config.yaml
num_attention_heads: 2
norm_place: "pre"
bias: "none"
tie_word_embeddings: false
init_std_qkv: 0.0545
lr_mult_down: 0.7
beta1: 0.9
decay_fraction: 0.698
decay_shape: "linear"
batch_tokens: [8192, 16384, 24576]
max_seq_len: 1024
doc_mask: true
train_tokens: 154100000
Each number is 50 + 10 x the weight over its row's rms, rounded and kept within 0 to 99. Layers, rows and columns count from 0. The size before them is the row's rms in percent of the matrix's.

# o: layer 4 attention output (transposed), 64x64, rms 0.244, rows 20-40, columns 0-63
# v: layer 4 attention value, 64x64, rms 0.29, rows 21-40, columns 0-63
# q: layer 4 attention query, 64x64, rms 0.218, rows 32-63, columns 0-63
# k: layer 4 attention key, 64x64, rms 0.22, rows 32-63, columns 0-63
o20 091:44 46 56 62 56 51 41 46 43 45 53 43 44 45 44 45 47 57 38 57 64 35 52 34 47 40 52 54 69 16 63 54 41 47 44 51 64 53 58 48 42 48 62 45 54 39 47 49 30 57 58 42 51 36 31 64 39 70 52 58 38 59 48 57
v21 100:53 43 54 48 48 49 24 52 54 74 58 69 49 54 53 53 49 46 54 36 59 38 37 46 24 49 28 64 52 56 48 52 44 40 39 54 52 40 48 56 43 48 36 50 56 36 56 51 47 33 53 57 38 49 54 68 45 54 31 63 46 41 46 49
o21 096:41 46 52 53 43 50 49 53 66 47 45 64 38 61 56 56 43 43 41 58 51 24 36 62 32 42 44 44 53 37 38 55 44 68 56 57 50 61 47 42 53 51 25 43 57 53 50 51 59 32 50 61 46 47 51 59 38 37 33 74 41 47 51 45
v22 112:30 59 50 49 50 38 58 53 64 40 62 56 55 39 48 42 57 40 47 67 56 47 45 60 44 34 43 49 48 51 41 55 69 40 52 48 46 31 59 45 50 31 54 42 58 61 63 29 40 43 52 46 46 48 54 58 48 52 76 67 37 36 37 54
o22 112:42 61 50 34 59 60 52 51 67 46 46 67 62 33 58 34 55 39 55 61 62 53 37 58 49 45 37 44 52 53 55 53 58 30 62 46 41 24 34 35 46 55 52 47 60 48 59 56 43 40 54 44 41 58 46 51 43 56 61 78 47 48 56 49
v23 092:65 43 63 54 67 46 49 60 44 26 47 39 68 44 47 65 60 25 51 27 48 47 46 50 47 59 65 30 44 61 43 42 51 66 46 56 50 52 42 51 39 48 65 50 42 48 62 40 68 44 61 55 50 43 58 53 56 49 58 42 45 50 44 49
o23 091:63 63 56 56 46 41 56 44 50 32 50 64 73 45 44 48 55 31 39 40 47 55 47 38 32 54 41 53 39 62 58 41 45 58 54 46 49 52 56 67 48 43 66 48 37 51 36 50 71 48 67 72 39 58 55 45 52 38 42 55 35 50 55 49
v24 099:56 48 47 46 59 54 76 57 56 35 55 41 32 43 68 34 41 59 52 61 57 54 63 54 49 64 29 44 30 56 43 51 55 61 55 42 56 34 52 58 41 63 45 47 42 58 57 48 52 39 42 44 49 30 49 47 52 50 34 36 44 37 61 53
o24 096:68 46 51 51 64 62 53 64 55 51 53 36 39 54 65 32 64 63 44 57 66 58 34 46 44 62 33 50 43 46 49 37 52 52 68 46 54 45 37 72 39 57 53 41 44 54 57 44 55 44 46 33 63 34 46 51 44 69 51 37 53 49 47 44
v25 095:53 41 44 55 43 52 47 47 64 49 66 43 40 36 59 45 49 46 66 45 54 47 52 52 50 16 66 50 41 33 41 49 54 42 54 66 50 40 44 38 31 47 59 31 45 36 66 48 65 60 54 44 49 54 48 44 34 56 52 37 50 61 42 61
o25 090:61 62 49 54 55 37 46 38 49 48 51 48 60 43 58 42 42 54 74 37 59 31 56 37 45 34 46 72 43 29 50 52 50 49 60 51 41 37 51 37 55 54 43 49 51 43 40 49 59 67 58 37 45 40 43 25 44 45 50 70 44 57 56 51
v26 105:67 31 56 53 41 50 38 49 49 54 44 40 64 51 58 61 50 55 43 52 38 48 28 60 62 56 51 52 45 60 57 55 56 45 58 57 35 58 57 45 68 32 53 42 55 46 29 51 45 39 29 55 27 46 50 66 39 32 54 47 46 52 44 43
o26 110:53 44 40 37 34 55 58 40 69 58 45 24 46 42 61 50 53 44 53 58 34 48 43 59 50 49 57 47 54 75 41 48 44 36 55 60 68 56 56 47 61 48 58 47 50 44 24 55 49 62 37 48 45 44 51 60 51 32 50 66 47 57 42 64
v27 102:40 57 58 40 45 37 26 62 47 26 56 41 48 60 63 56 54 54 57 44 56 52 42 52 45 44 55 43 59 63 63 44 65 57 56 44 52 44 57 46 55 75 34 53 49 72 34 47 52 58 52 52 43 53 60 55 53 36 55 41 54 26 57 57
o27 108:41 49 80 43 37 42 37 48 54 47 54 42 55 55 63 47 55 54 37 51 56 55 65 56 54 45 37 40 39 63 69 47 45 40 56 43 56 48 46 44 31 57 48 51 46 36 37 73 28 39 43 60 49 60 41 38 54 45 48 34 42 42 55 46
v28 095:35 45 55 58 34 50 50 58 61 36 49 46 57 59 62 42 65 53 46 34 52 35 67 14 49 50 39 52 40 41 61 37 45 58 35 46 59 46 39 41 43 48 72 52 37 56 46 49 51 65 55 50 51 50 42 46 44 35 57 46 57 41 50 47
o28 093:49 51 60 76 61 49 49 48 46 33 43 53 43 51 70 43 54 48 56 33 59 42 66 29 48 38 44 37 53 48 57 49 50 47 38 30 52 55 46 58 42 48 60 60 50 67 50 40 48 70 37 50 69 51 49 58 46 41 51 59 41 40 52 68
v29 108:69 58 52 52 54 44 57 75 40 56 46 44 33 49 64 61 66 49 38 47 34 48 41 39 50 58 43 29 60 54 37 55 50 36 56 60 60 43 56 70 50 26 54 63 37 41 59 52 47 54 54 50 50 46 43 52 47 60 64 38 57 56 50 56
o29 110:61 55 45 40 52 35 43 61 50 35 41 40 47 50 47 48 50 58 37 56 46 60 47 29 41 47 35 49 73 52 35 63 28 45 56 40 51 45 60 61 63 26 55 64 50 52 37 52 53 40 57 53 44 39 63 50 48 59 58 60 68 41 53 41
v30 105:66 47 39 49 31 43 61 69 50 59 47 50 47 39 38 55 28 44 55 53 55 60 58 50 66 55 57 54 76 57 43 52 59 54 63 46 64 61 43 51 42 44 47 50 40 51 47 42 46 52 51 69 47 51 55 62 64 48 47 59 53 27 71 39
o30 105:58 51 47 50 33 56 61 70 46 77 50 60 42 39 51 64 38 34 57 55 46 52 61 43 58 58 50 57 60 44 53 53 70 42 65 47 66 43 44 50 44 32 38 55 35 45 46 53 37 43 48 74 50 53 50 62 50 39 48 48 62 57 56 42
v31 096:51 58 58 42 46 43 29 62 53 53 68 51 55 51 50 65 43 50 48 55 40 65 55 51 66 27 46 72 59 54 46 62 49 55 49 54 49 82 61 58 45 51 53 60 43 41 50 56 68 46 43 49 62 37 59 49 50 36 43 50 46 56 31 46
o31 099:44 46 40 40 36 43 43 40 38 53 46 43 55 34 53 60 25 42 49 57 43 45 43 53 74 55 27 37 54 63 60 66 57 53 49 53 45 66 51 46 54 42 53 63 41 47 54 60 65 56 44 48 48 45 66 38 54 41 46 52 45 74 42 37
q32 127:60 44 33 76 53 49 40 61 41 38 45 43 51 46 58 39 44 37 48 45 57 44 49 44 43 42 58 65 61 18 58 42 31 48 50 62 47 46 48 45 53 40 62 66 47 50 55 53 39 69 53 46 38 49 29 44 42 46 49 45 59 51 59 57
k32 118:47 71 57 46 45 50 47 55 47 35 69 68 66 55 45 54 58 28 57 66 54 47 45 56 58 56 66 53 61 53 57 48 44 34 53 56 57 49 46 46 59 45 64 61 54 56 53 54 46 62 65 46 57 58 44 64 46 46 47 49 17 57 57 63
q33 125:58 47 42 49 57 43 42 44 29 52 33 46 69 52 42 40 34 54 35 54 64 42 44 48 44 41 60 52 59 19 65 50 45 45 41 53 58 56 60 38 45 58 62 59 52 43 38 43 36 53 55 51 33 39 50 54 32 49 42 51 64 45 42 50
k33 073:49 36 52 64 40 51 69 49 60 70 32 40 51 45 62 54 57 63 59 46 39 43 59 43 43 51 41 38 49 58 58 56 57 60 52 32 34 46 45 59 52 48 51 34 51 39 50 28 58 49 31 49 58 55 62 49 45 63 55 42 64 65 37 40
q34 104:38 57 40 50 35 52 32 62 53 51 54 52 49 64 62 60 35 50 53 55 44 43 58 42 51 66 57 50 34 47 42 64 51 49 55 51 40 52 54 63 62 58 31 35 49 35 67 56 70 49 37 72 59 47 58 65 57 58 41 38 46 43 45 43
k34 068:30 55 42 53 59 47 17 46 40 43 51 50 48 46 60 65 59 44 44 47 36 58 41 61 48 71 55 62 49 35 48 59 51 42 51 62 47 56 51 52 57 47 42 47 40 58 53 63 43 54 79 51 41 42 41 57 57 47 50 53 32 40 66 50
q35 065:39 55 42 40 36 51 31 56 45 54 34 40 71 44 52 58 32 41 59 70 41 35 59 52 54 42 56 55 55 61 50 67 52 54 43 42 61 52 57 50 70 60 45 48 52 53 52 30 53 46 30 59 52 40 72 59 55 58 45 46 53 43 54 46
k35 081:41 64 38 45 37 68 41 59 48 35 49 42 50 55 48 61 48 43 46 37 48 44 46 56 68 71 43 55 54 54 42 62 70 51 43 57 64 49 45 59 52 41 39 55 55 53 70 60 50 47 70 41 56 43 43 52 55 56 45 49 30 50 71 32
q36 141:29 56 40 53 56 58 42 59 51 41 60 59 35 42 66 56 41 31 58 38 32 59 49 56 51 48 51 63 54 53 32 49 63 43 39 61 61 50 48 45 69 45 40 58 41 53 50 74 56 55 54 46 55 46 32 56 67 39 57 58 37 44 58 50
k36 104:62 41 56 41 33 43 49 66 33 60 34 54 63 65 53 38 41 43 71 54 56 31 61 39 42 42 55 55 37 31 60 36 36 66 43 53 52 44 56 49 52 61 62 56 46 39 40 54 44 49 51 42 67 37 54 51 41 40 40 46 48 56 45 51
q37 076:31 53 54 58 54 29 51 47 48 36 47 45 42 38 66 66 43 65 38 49 38 50 70 45 40 54 53 49 27 38 65 41 57 58 51 42 61 38 64 51 43 53 39 56 36 42 37 51 43 53 65 47 47 41 54 47 65 44 49 34 52 59 54 36
k37 103:55 50 31 45 49 74 47 41 32 39 41 44 48 51 50 58 33 38 63 63 51 42 54 55 56 67 33 39 38 46 58 58 35 48 37 66 62 42 55 45 22 47 51 48 47 36 49 44 59 55 54 57 60 48 59 46 50 51 39 51 61 58 48 39
q38 086:50 55 51 65 57 41 81 36 64 49 68 56 57 45 64 37 44 44 51 43 35 55 57 43 40 56 61 51 45 53 43 38 17 57 54 55 44 55 45 42 36 52 60 45 54 43 50 39 53 62 57 63 48 44 49 41 65 44 57 53 50 52 61 59
k38 093:46 44 29 35 57 63 54 46 53 64 57 60 46 40 50 56 43 41 52 58 46 52 69 51 55 32 45 67 70 54 35 51 57 60 51 57 41 43 75 55 52 35 51 64 52 53 28 41 45 43 52 41 37 53 44 51 44 62 48 57 49 40 33 54
q39 089:45 62 64 30 40 50 58 56 56 35 39 50 70 43 52 47 54 54 58 43 45 56 51 62 52 43 30 59 44 58 36 57 60 55 51 36 51 53 51 41 43 65 38 42 59 52 57 55 44 28 50 38 65 53 63 36 70 56 54 47 58 70 47 41
k39 114:60 42 64 45 52 52 36 68 61 45 57 50 59 78 55 46 72 39 51 45 52 45 50 52 48 57 71 39 45 58 56 37 40 45 38 50 55 43 49 53 60 51 53 64 58 53 50 69 55 56 45 41 63 51 46 50 57 63 44 46 61 54 73 29
q40 133:35 46 57 38 47 40 40 48 38 49 40 46 48 50 48 56 32 61 58 62 57 43 55 44 49 67 38 22 26 32 53 68 63 50 53 44 61 48 55 63 52 67 43 35 58 44 50 56 56 41 55 55 48 44 63 47 47 68 50 50 56 48 47 36
k40 077:57 61 44 62 61 50 49 50 60 46 49 45 52 30 56 49 68 51 36 50 62 58 47 57 62 56 57 65 72 61 58 60 73 46 45 49 44 50 40 49 60 40 45 48 56 54 65 52 60 46 55 48 39 53 32 38 68 36 77 45 49 48 44 55
q41 139:42 51 48 27 44 50 44 48 38 60 41 50 53 59 42 57 34 61 58 67 54 41 52 42 44 53 42 22 29 41 54 70 60 52 49 46 59 51 51 57 49 72 45 36 58 52 47 44 57 36 54 60 54 42 70 51 44 56 42 43 58 43 38 36
k41 138:46 36 50 43 51 34 34 51 54 62 39 46 49 51 58 46 37 60 45 40 49 40 49 37 36 40 47 31 39 49 56 48 42 47 54 46 44 46 52 48 55 69 59 45 43 39 38 48 38 53 23 71 43 37 60 46 45 55 51 59 79 56 39 53
q42 154:43 54 50 63 53 62 43 63 65 39 65 52 35 45 66 49 67 45 47 35 47 55 54 45 51 54 53 81 51 63 31 43 53 52 51 45 40 47 46 50 57 45 34 55 48 54 57 75 60 51 43 45 53 57 36 51 70 41 58 59 41 52 60 57
k42 153:56 61 32 55 52 80 71 57 48 30 57 50 45 51 42 60 46 44 54 51 54 45 55 51 59 61 59 79 58 53 44 56 61 49 45 50 50 52 46 46 45 44 39 53 55 63 52 68 53 42 55 35 52 53 42 49 60 38 48 45 26 43 64 45
q43 136:30 61 46 58 47 64 24 56 58 51 57 51 36 40 68 54 62 41 48 41 37 57 56 51 49 50 53 69 51 64 42 47 54 47 45 50 45 49 47 44 63 41 34 52 43 54 56 73 61 48 53 46 49 42 36 51 69 38 58 61 39 45 70 56
k43 125:46 60 44 52 37 71 45 40 44 33 46 42 46 39 56 55 56 41 51 59 45 42 64 51 50 62 58 78 49 42 54 58 48 50 39 52 53 51 39 41 49 46 33 46 42 54 57 69 62 35 62 39 40 53 50 48 57 38 60 52 24 49 70 48
q44 112:62 35 46 50 52 32 72 47 39 44 53 46 59 66 33 44 37 60 56 52 60 46 39 48 45 44 48 39 43 36 54 47 47 49 54 54 60 52 50 57 45 58 76 52 61 48 38 31 39 61 52 53 56 56 58 51 30 63 50 43 63 53 26 51
k44 166:59 35 50 45 57 30 59 58 47 76 49 57 57 61 44 45 43 56 57 47 57 54 47 45 43 31 46 33 49 51 51 41 44 52 60 47 50 54 64 55 51 59 65 55 55 47 37 32 32 62 34 56 55 46 54 50 43 56 47 46 79 53 29 57
q45 099:60 63 49 42 36 48 46 35 44 43 51 33 36 38 52 47 22 51 47 57 44 55 43 48 49 67 59 66 53 60 44 49 60 40 57 48 57 48 48 52 52 52 51 68 60 40 35 36 43 45 53 53 33 35 65 34 49 31 49 36 55 55 51 38
k45 109:47 57 50 54 61 48 43 48 61 51 40 34 26 41 45 45 50 53 42 51 43 72 43 49 44 62 44 54 62 51 61 51 63 58 47 35 56 44 59 37 33 50 58 73 45 63 22 39 41 38 56 61 52 46 57 60 40 51 61 54 52 65 53 48
q46 097:43 59 21 48 51 41 45 63 45 54 45 60 64 48 57 62 35 54 48 53 53 47 46 41 59 52 38 15 52 32 44 49 63 55 55 59 37 57 58 51 50 49 34 46 54 57 53 68 52 51 49 64 52 39 59 47 66 59 34 43 45 52 48 58
k46 104:82 42 36 46 52 44 41 44 50 58 43 45 55 47 38 50 65 49 40 58 42 45 45 50 47 46 53 42 45 56 46 58 67 46 45 46 29 51 58 46 56 44 53 35 52 78 43 67 55 61 57 58 35 48 54 52 38 47 47 68 59 35 67 52
q47 096:72 64 46 45 41 46 39 40 47 76 58 60 25 43 45 57 40 46 58 33 44 46 58 45 59 26 69 59 39 51 48 53 38 57 32 61 58 51 43 52 45 58 46 50 51 46 60 39 62 58 49 47 50 60 42 44 47 52 47 53 58 40 39 58
k47 104:67 47 54 39 54 41 63 52 48 62 56 45 65 45 46 43 45 46 43 26 58 55 60 45 58 31 55 32 59 50 50 51 60 60 33 71 58 46 47 39 63 59 55 66 36 60 63 51 49 43 52 46 56 57 52 42 46 51 62 62 39 51 43 75
q48 068:60 60 52 50 38 60 57 66 64 57 60 49 37 56 56 55 52 66 58 56 54 48 46 65 48 52 56 44 41 45 41 59 43 50 64 64 50 35 63 41 39 69 29 45 34 39 51 68 49 40 37 54 58 56 45 39 58 41 53 54 52 78 54 46
k48 097:71 30 45 47 64 48 42 48 38 49 55 33 52 44 60 40 44 55 49 48 37 45 27 49 43 57 45 43 55 49 46 49 36 31 59 47 62 49 61 49 68 40 55 67 28 52 48 54 69 42 50 39 60 60 62 49 48 48 65 54 59 51 39 56
q49 096:56 43 54 57 46 41 69 57 46 48 64 55 20 45 47 63 40 59 40 48 63 61 56 47 60 32 47 54 56 47 69 62 69 46 43 48 55 44 53 61 45 40 40 55 31 31 54 48 42 64 56 55 52 54 57 49 53 32 35 53 49 43 40 57
k49 087:57 50 52 66 64 56 63 56 47 60 51 52 51 57 46 62 49 51 42 61 48 55 40 47 51 65 58 53 35 45 34 57 50 61 56 71 58 67 55 32 52 48 34 53 60 56 51 62 55 37 44 53 44 58 68 57 29 75 56 67 44 53 39 52
q50 074:31 57 50 52 74 46 43 39 37 37 50 51 50 57 71 45 43 57 53 60 45 35 46 60 50 50 60 28 67 60 63 62 48 34 40 46 53 37 44 47 57 65 47 56 65 41 65 56 48 41 60 39 53 58 47 56 49 48 70 55 61 51 56 44
k50 108:73 41 46 57 44 55 21 46 54 64 42 43 59 59 32 40 51 54 42 44 60 51 29 43 47 57 47 26 69 45 56 53 47 58 50 45 48 48 44 48 30 45 57 62 35 55 42 43 45 46 50 33 62 51 61 57 41 40 39 51 40 48 48 48
q51 102:46 62 55 60 55 59 42 65 52 61 53 55 43 47 43 72 56 41 47 37 44 54 42 55 41 47 61 09 49 50 52 60 61 43 53 59 54 56 41 63 64 48 61 49 46 67 59 43 61 56 47 64 62 53 29 55 50 55 41 46 46 48 53 42
k51 116:55 38 44 39 50 55 39 52 31 54 43 59 58 51 52 58 47 48 46 50 50 35 38 46 56 50 54 18 46 45 49 60 49 40 53 51 46 53 47 51 57 57 31 48 45 51 73 54 46 34 34 58 60 52 49 48 65 58 53 45 43 49 32 82
q52 081:40 49 63 34 52 50 61 29 61 60 50 46 83 47 48 46 47 51 56 61 46 47 52 66 58 36 43 74 33 47 49 53 47 56 59 44 58 69 51 53 50 36 63 57 50 52 63 62 63 58 57 44 51 58 49 56 33 57 58 47 43 47 54 56
k52 115:33 42 54 38 50 37 59 61 43 50 56 66 69 74 58 64 56 38 69 60 58 41 55 66 45 51 51 60 37 53 53 34 33 63 44 66 56 42 57 57 49 56 48 54 51 31 59 39 46 36 56 49 57 57 44 51 52 59 45 42 39 48 60 47
q53 086:58 54 56 53 50 41 81 57 64 55 54 50 40 33 65 62 45 51 56 47 37 50 64 51 52 50 44 65 71 64 57 42 63 47 42 33 52 36 52 39 41 66 58 43 52 59 57 37 32 65 42 47 54 51 46 55 40 48 61 56 49 47 64 48
k53 115:29 41 41 66 39 54 44 43 40 61 53 36 23 50 62 51 45 53 42 39 44 68 63 42 66 53 53 48 48 43 52 54 56 52 52 58 53 59 40 59 40 52 46 45 51 40 62 55 53 60 61 43 31 49 46 33 57 45 52 45 57 50 39 20
q54 083:44 35 55 49 33 44 44 50 40 59 33 54 50 41 57 55 33 42 52 63 36 45 61 62 40 22 62 57 38 38 68 48 47 51 32 45 57 53 54 36 47 57 62 59 44 38 40 44 60 45 56 38 39 36 59 59 52 43 48 51 55 43 54 64
k54 087:37 56 63 38 19 62 55 57 57 47 52 46 65 53 47 54 56 45 46 55 53 40 80 54 56 40 44 32 32 55 49 40 57 62 37 40 54 48 36 43 36 48 54 44 52 43 56 44 56 40 50 48 62 53 59 50 44 46 23 51 48 55 54 53
q55 076:54 68 59 52 42 62 59 61 46 51 56 49 49 58 52 54 41 34 61 64 35 62 56 52 49 43 33 63 41 40 42 37 62 47 55 50 37 53 62 57 55 59 55 36 63 45 30 57 41 62 51 74 50 48 54 57 67 56 34 30 45 56 43 53
k55 106:57 48 52 48 55 59 56 54 44 70 57 50 51 72 63 51 54 52 49 41 48 60 63 66 43 52 74 69 35 54 61 39 34 58 33 49 38 47 54 62 53 46 47 59 53 39 22 50 48 56 52 51 63 51 32 54 57 56 47 41 47 51 46 36
q56 087:62 30 49 57 55 56 63 67 44 50 58 51 64 42 39 55 55 53 22 57 47 58 45 55 73 50 33 49 44 57 50 52 62 44 52 54 30 48 66 58 47 45 46 51 43 51 62 49 44 50 61 47 35 55 66 58 38 56 46 54 36 45 51 72
k56 095:48 58 54 46 45 50 62 30 35 43 67 51 40 48 31 49 60 54 42 51 44 48 38 57 48 81 60 34 57 62 67 49 46 38 52 48 39 63 44 42 56 54 52 50 47 50 48 63 47 53 30 57 45 64 48 62 41 62 57 62 40 46 59 67
q57 089:56 55 56 40 41 54 31 43 46 44 46 42 53 64 53 48 42 60 46 52 64 46 41 51 44 40 67 80 49 33 43 53 55 45 60 41 21 61 69 60 47 50 47 57 62 43 50 51 54 52 53 47 43 51 51 43 48 25 47 52 54 48 52 29
k57 103:50 65 35 54 64 67 55 45 71 44 42 57 53 61 33 45 69 49 38 52 47 44 47 55 54 45 41 49 50 63 49 57 46 42 54 53 50 50 42 25 42 41 52 56 54 57 40 34 44 33 67 46 37 42 58 41 56 46 44 68 65 31 58 51
q58 095:70 52 55 71 44 55 30 68 51 45 61 45 57 61 36 56 49 54 51 58 60 46 49 32 60 64 47 48 45 30 56 53 43 48 51 28 43 49 47 51 60 64 40 45 43 37 49 52 46 53 40 43 47 79 35 48 54 51 57 61 49 63 59 52
k58 128:50 62 66 70 58 57 59 36 51 60 52 60 66 44 60 44 49 47 65 42 46 47 42 73 53 43 51 48 39 50 47 48 37 52 53 49 59 74 40 68 40 36 41 46 59 54 58 58 51 57 42 54 77 64 51 43 64 54 54 51 49 53 66 43
q59 115:45 44 32 43 53 41 64 50 55 40 52 49 81 43 53 46 45 53 53 46 43 44 32 60 38 63 54 32 53 61 58 52 48 28 38 43 50 54 59 58 45 38 48 25 46 42 57 39 47 54 52 56 41 43 45 42 52 62 66 44 43 45 67 39
k59 107:48 51 65 42 51 49 54 56 43 44 34 52 62 59 54 55 89 31 51 61 44 48 48 52 52 50 47 41 48 46 54 51 64 58 68 57 45 58 40 42 64 61 47 29 36 49 56 48 61 37 56 52 41 51 46 58 45 61 35 53 47 61 31 54
q60 081:46 69 63 44 45 54 58 34 48 63 32 53 55 55 61 73 41 55 46 50 60 52 53 57 55 63 46 61 64 51 72 52 42 46 42 52 48 36 62 29 44 36 41 58 48 38 40 59 38 48 51 40 32 46 62 63 51 49 37 60 44 49 55 49
k60 097:49 32 58 52 70 53 50 41 42 62 32 36 66 45 47 54 54 56 48 49 62 56 33 46 54 41 41 29 65 46 49 47 53 53 63 39 49 35 65 41 38 29 59 54 43 46 41 58 52 52 53 38 59 56 39 54 46 35 47 54 38 52 29 62
q61 077:50 51 45 45 64 43 51 49 43 48 60 45 47 54 54 67 65 62 34 45 55 69 71 58 61 53 58 89 62 58 47 52 60 47 49 50 59 58 47 53 38 46 46 49 59 52 56 43 38 65 46 53 41 40 47 45 52 60 54 72 54 43 60 64
k61 105:44 40 49 38 45 58 59 51 36 47 39 52 75 58 60 47 62 56 44 57 48 72 71 48 53 51 45 34 57 56 49 48 45 41 62 47 59 43 54 48 72 52 34 44 62 43 55 40 44 40 51 39 48 52 39 36 60 55 49 37 38 39 29 60
q62 086:57 52 48 41 44 70 63 52 53 54 59 44 29 43 70 56 66 54 44 50 35 51 42 48 49 51 55 53 48 55 63 48 38 37 37 42 41 33 42 37 32 68 51 46 44 63 63 54 48 58 35 43 51 43 52 42 45 59 40 42 60 50 78 48
k62 102:55 62 56 52 50 53 46 47 47 52 57 45 29 54 71 63 35 46 31 31 58 44 48 52 50 60 43 34 58 57 51 62 60 44 59 71 56 44 64 49 66 63 63 69 36 46 38 69 40 49 47 50 50 54 47 52 43 54 53 63 53 55 66 47
q63 103:56 47 52 48 48 41 62 64 38 62 53 55 30 57 57 54 55 56 42 62 55 71 67 22 49 74 62 52 67 50 50 61 64 53 56 53 45 59 58 66 35 54 35 59 48 41 60 57 52 48 54 55 39 50 54 52 43 51 37 47 57 46 38 46
k63 109:54 66 45 39 48 40 60 45 55 57 48 58 43 64 51 53 57 38 68 55 61 57 59 42 61 59 61 24 64 37 51 44 36 26 59 35 39 58 50 65 43 50 60 49 49 48 54 63 45 57 52 46 67 53 57 63 48 62 44 39 37 55 49 44
v32 096:42 37 72 41 72 53 40 62 40 56 59 47 40 55 52 51 57 42 56 43 72 56 58 49 47 39 40 68 46 41 37 36 40 54 48 54 50 52 45 52 50 74 56 66 56 57 66 45 55 52 53 35 58 38 50 49 51 39 56 76 50 45 54 50
o32 090:44 53 34 40 29 42 43 61 28 52 36 41 69 49 51 54 47 45 48 57 33 47 42 49 44 52 59 42 52 31 53 66 56 35 63 56 63 54 75 53 60 47 42 39 46 60 55 50 44 50 55 54 46 46 47 49 46 68 65 48 29 60 46 47
v33 106:54 50 35 38 59 62 53 42 49 40 41 29 55 54 50 45 42 47 47 47 48 53 64 65 32 60 35 52 37 41 43 58 53 57 61 68 48 34 60 53 48 66 51 41 46 41 57 40 55 33 39 44 78 50 50 44 70 56 59 42 48 56 53 42
o33 102:64 59 41 48 43 48 77 54 48 53 63 42 38 31 41 55 59 57 58 55 40 55 62 47 57 48 50 52 60 28 34 38 53 66 60 33 38 58 61 50 52 56 46 40 52 59 53 52 33 53 40 53 34 59 60 45 46 62 63 54 37 41 39 47
v34 098:51 59 42 60 58 44 46 44 52 55 24 59 38 37 52 51 62 47 36 34 44 45 62 44 52 48 65 52 52 60 45 45 29 36 46 34 62 44 42 49 54 45 56 58 39 47 47 24 33 53 44 47 39 64 38 67 45 43 51 67 55 55 58 48
o34 093:39 46 50 39 58 72 34 62 51 42 37 50 52 56 38 64 54 38 51 46 59 57 48 53 52 60 34 50 55 57 63 65 62 69 38 47 54 40 46 38 40 57 53 54 60 54 38 66 57 27 55 50 41 65 49 55 61 50 32 33 49 43 49 44
v35 094:50 44 47 47 56 52 53 56 50 40 65 39 33 47 74 30 50 62 36 56 53 52 67 28 69 43 57 46 55 42 49 50 44 56 49 48 41 59 52 55 33 55 64 39 32 32 57 58 55 65 47 48 44 44 55 62 69 57 43 41 53 54 52 59
o35 093:56 56 50 54 50 42 63 42 33 50 41 48 68 47 42 49 46 53 55 47 56 50 60 75 60 57 53 62 17 46 45 60 48 38 64 56 60 56 48 55 66 45 61 52 47 52 34 65 36 36 44 66 37 54 59 47 39 33 43 52 50 46 48 50
v36 099:41 37 51 46 42 48 53 49 63 44 54 40 45 50 67 39 67 63 61 59 49 50 52 66 53 38 51 63 52 41 33 49 54 23 44 39 44 55 64 48 38 55 42 42 76 49 47 51 44 45 44 68 44 61 37 56 41 48 74 39 54 53 51 51
o36 098:44 60 49 41 58 42 36 30 37 49 43 45 54 48 47 58 31 49 57 55 50 50 62 52 42 41 49 53 38 41 40 52 55 76 38 52 44 39 47 50 71 56 56 47 36 61 70 52 60 65 48 36 51 58 60 61 51 42 53 74 68 44 46 43
v37 085:49 37 48 59 46 68 62 51 46 55 37 39 54 46 42 41 52 54 51 41 39 45 62 52 52 63 42 62 70 45 51 52 39 48 64 69 50 58 33 50 68 40 34 62 37 49 32 48 36 57 53 50 29 46 58 62 56 67 52 46 47 36 43 41
o37 085:58 55 47 68 51 45 38 38 52 56 47 48 51 36 53 50 53 45 63 42 64 43 42 40 58 59 40 45 37 54 33 52 51 62 47 41 55 42 30 54 39 54 46 42 73 65 61 55 61 55 43 56 48 52 57 51 52 53 26 36 43 63 63 76
v38 106:55 54 58 71 56 42 51 69 44 45 59 62 55 48 45 41 52 53 51 40 45 50 64 63 58 37 52 63 63 71 52 42 40 59 57 56 31 51 45 66 43 47 27 51 55 47 61 33 54 48 38 49 55 37 44 34 51 34 67 48 60 46 64 50
o38 103:34 47 53 28 36 38 48 45 45 76 66 48 48 54 58 65 69 53 36 34 40 60 53 47 36 67 56 48 34 53 62 62 61 52 52 54 46 51 56 51 56 43 45 40 39 40 57 72 66 49 39 53 54 48 60 45 48 57 52 45 46 57 53 45
v39 100:54 60 55 48 42 34 55 55 58 42 46 48 41 64 41 53 57 41 26 45 53 57 31 46 59 68 45 59 52 50 48 65 66 56 47 48 44 58 52 30 38 56 47 65 48 48 29 44 58 36 45 35 65 57 66 56 57 46 52 53 51 37 48 70
o39 100:48 43 47 69 60 65 48 59 48 59 50 47 46 48 42 31 48 57 68 58 63 59 48 56 60 44 53 56 51 53 72 36 58 39 38 36 45 53 47 66 54 31 32 43 49 39 48 58 45 58 55 58 54 46 39 55 60 44 71 42 32 44 53 33
v40 100:37 52 35 47 47 47 33 64 62 39 55 76 44 57 63 50 31 39 45 51 56 50 55 41 52 42 49 57 61 40 57 64 59 53 54 56 42 40 54 51 58 71 55 57 42 48 51 40 53 61 60 57 67 52 39 21 49 55 45 38 57 41 40 44
o40 097:61 59 60 55 49 46 69 45 30 48 50 42 63 49 35 57 49 51 45 50 62 50 43 41 49 46 64 63 47 54 52 52 67 29 53 35 31 60 65 57 36 37 48 41 43 34 47 27 53 40 57 42 49 40 63 50 43 51 55 51 51 32 38 54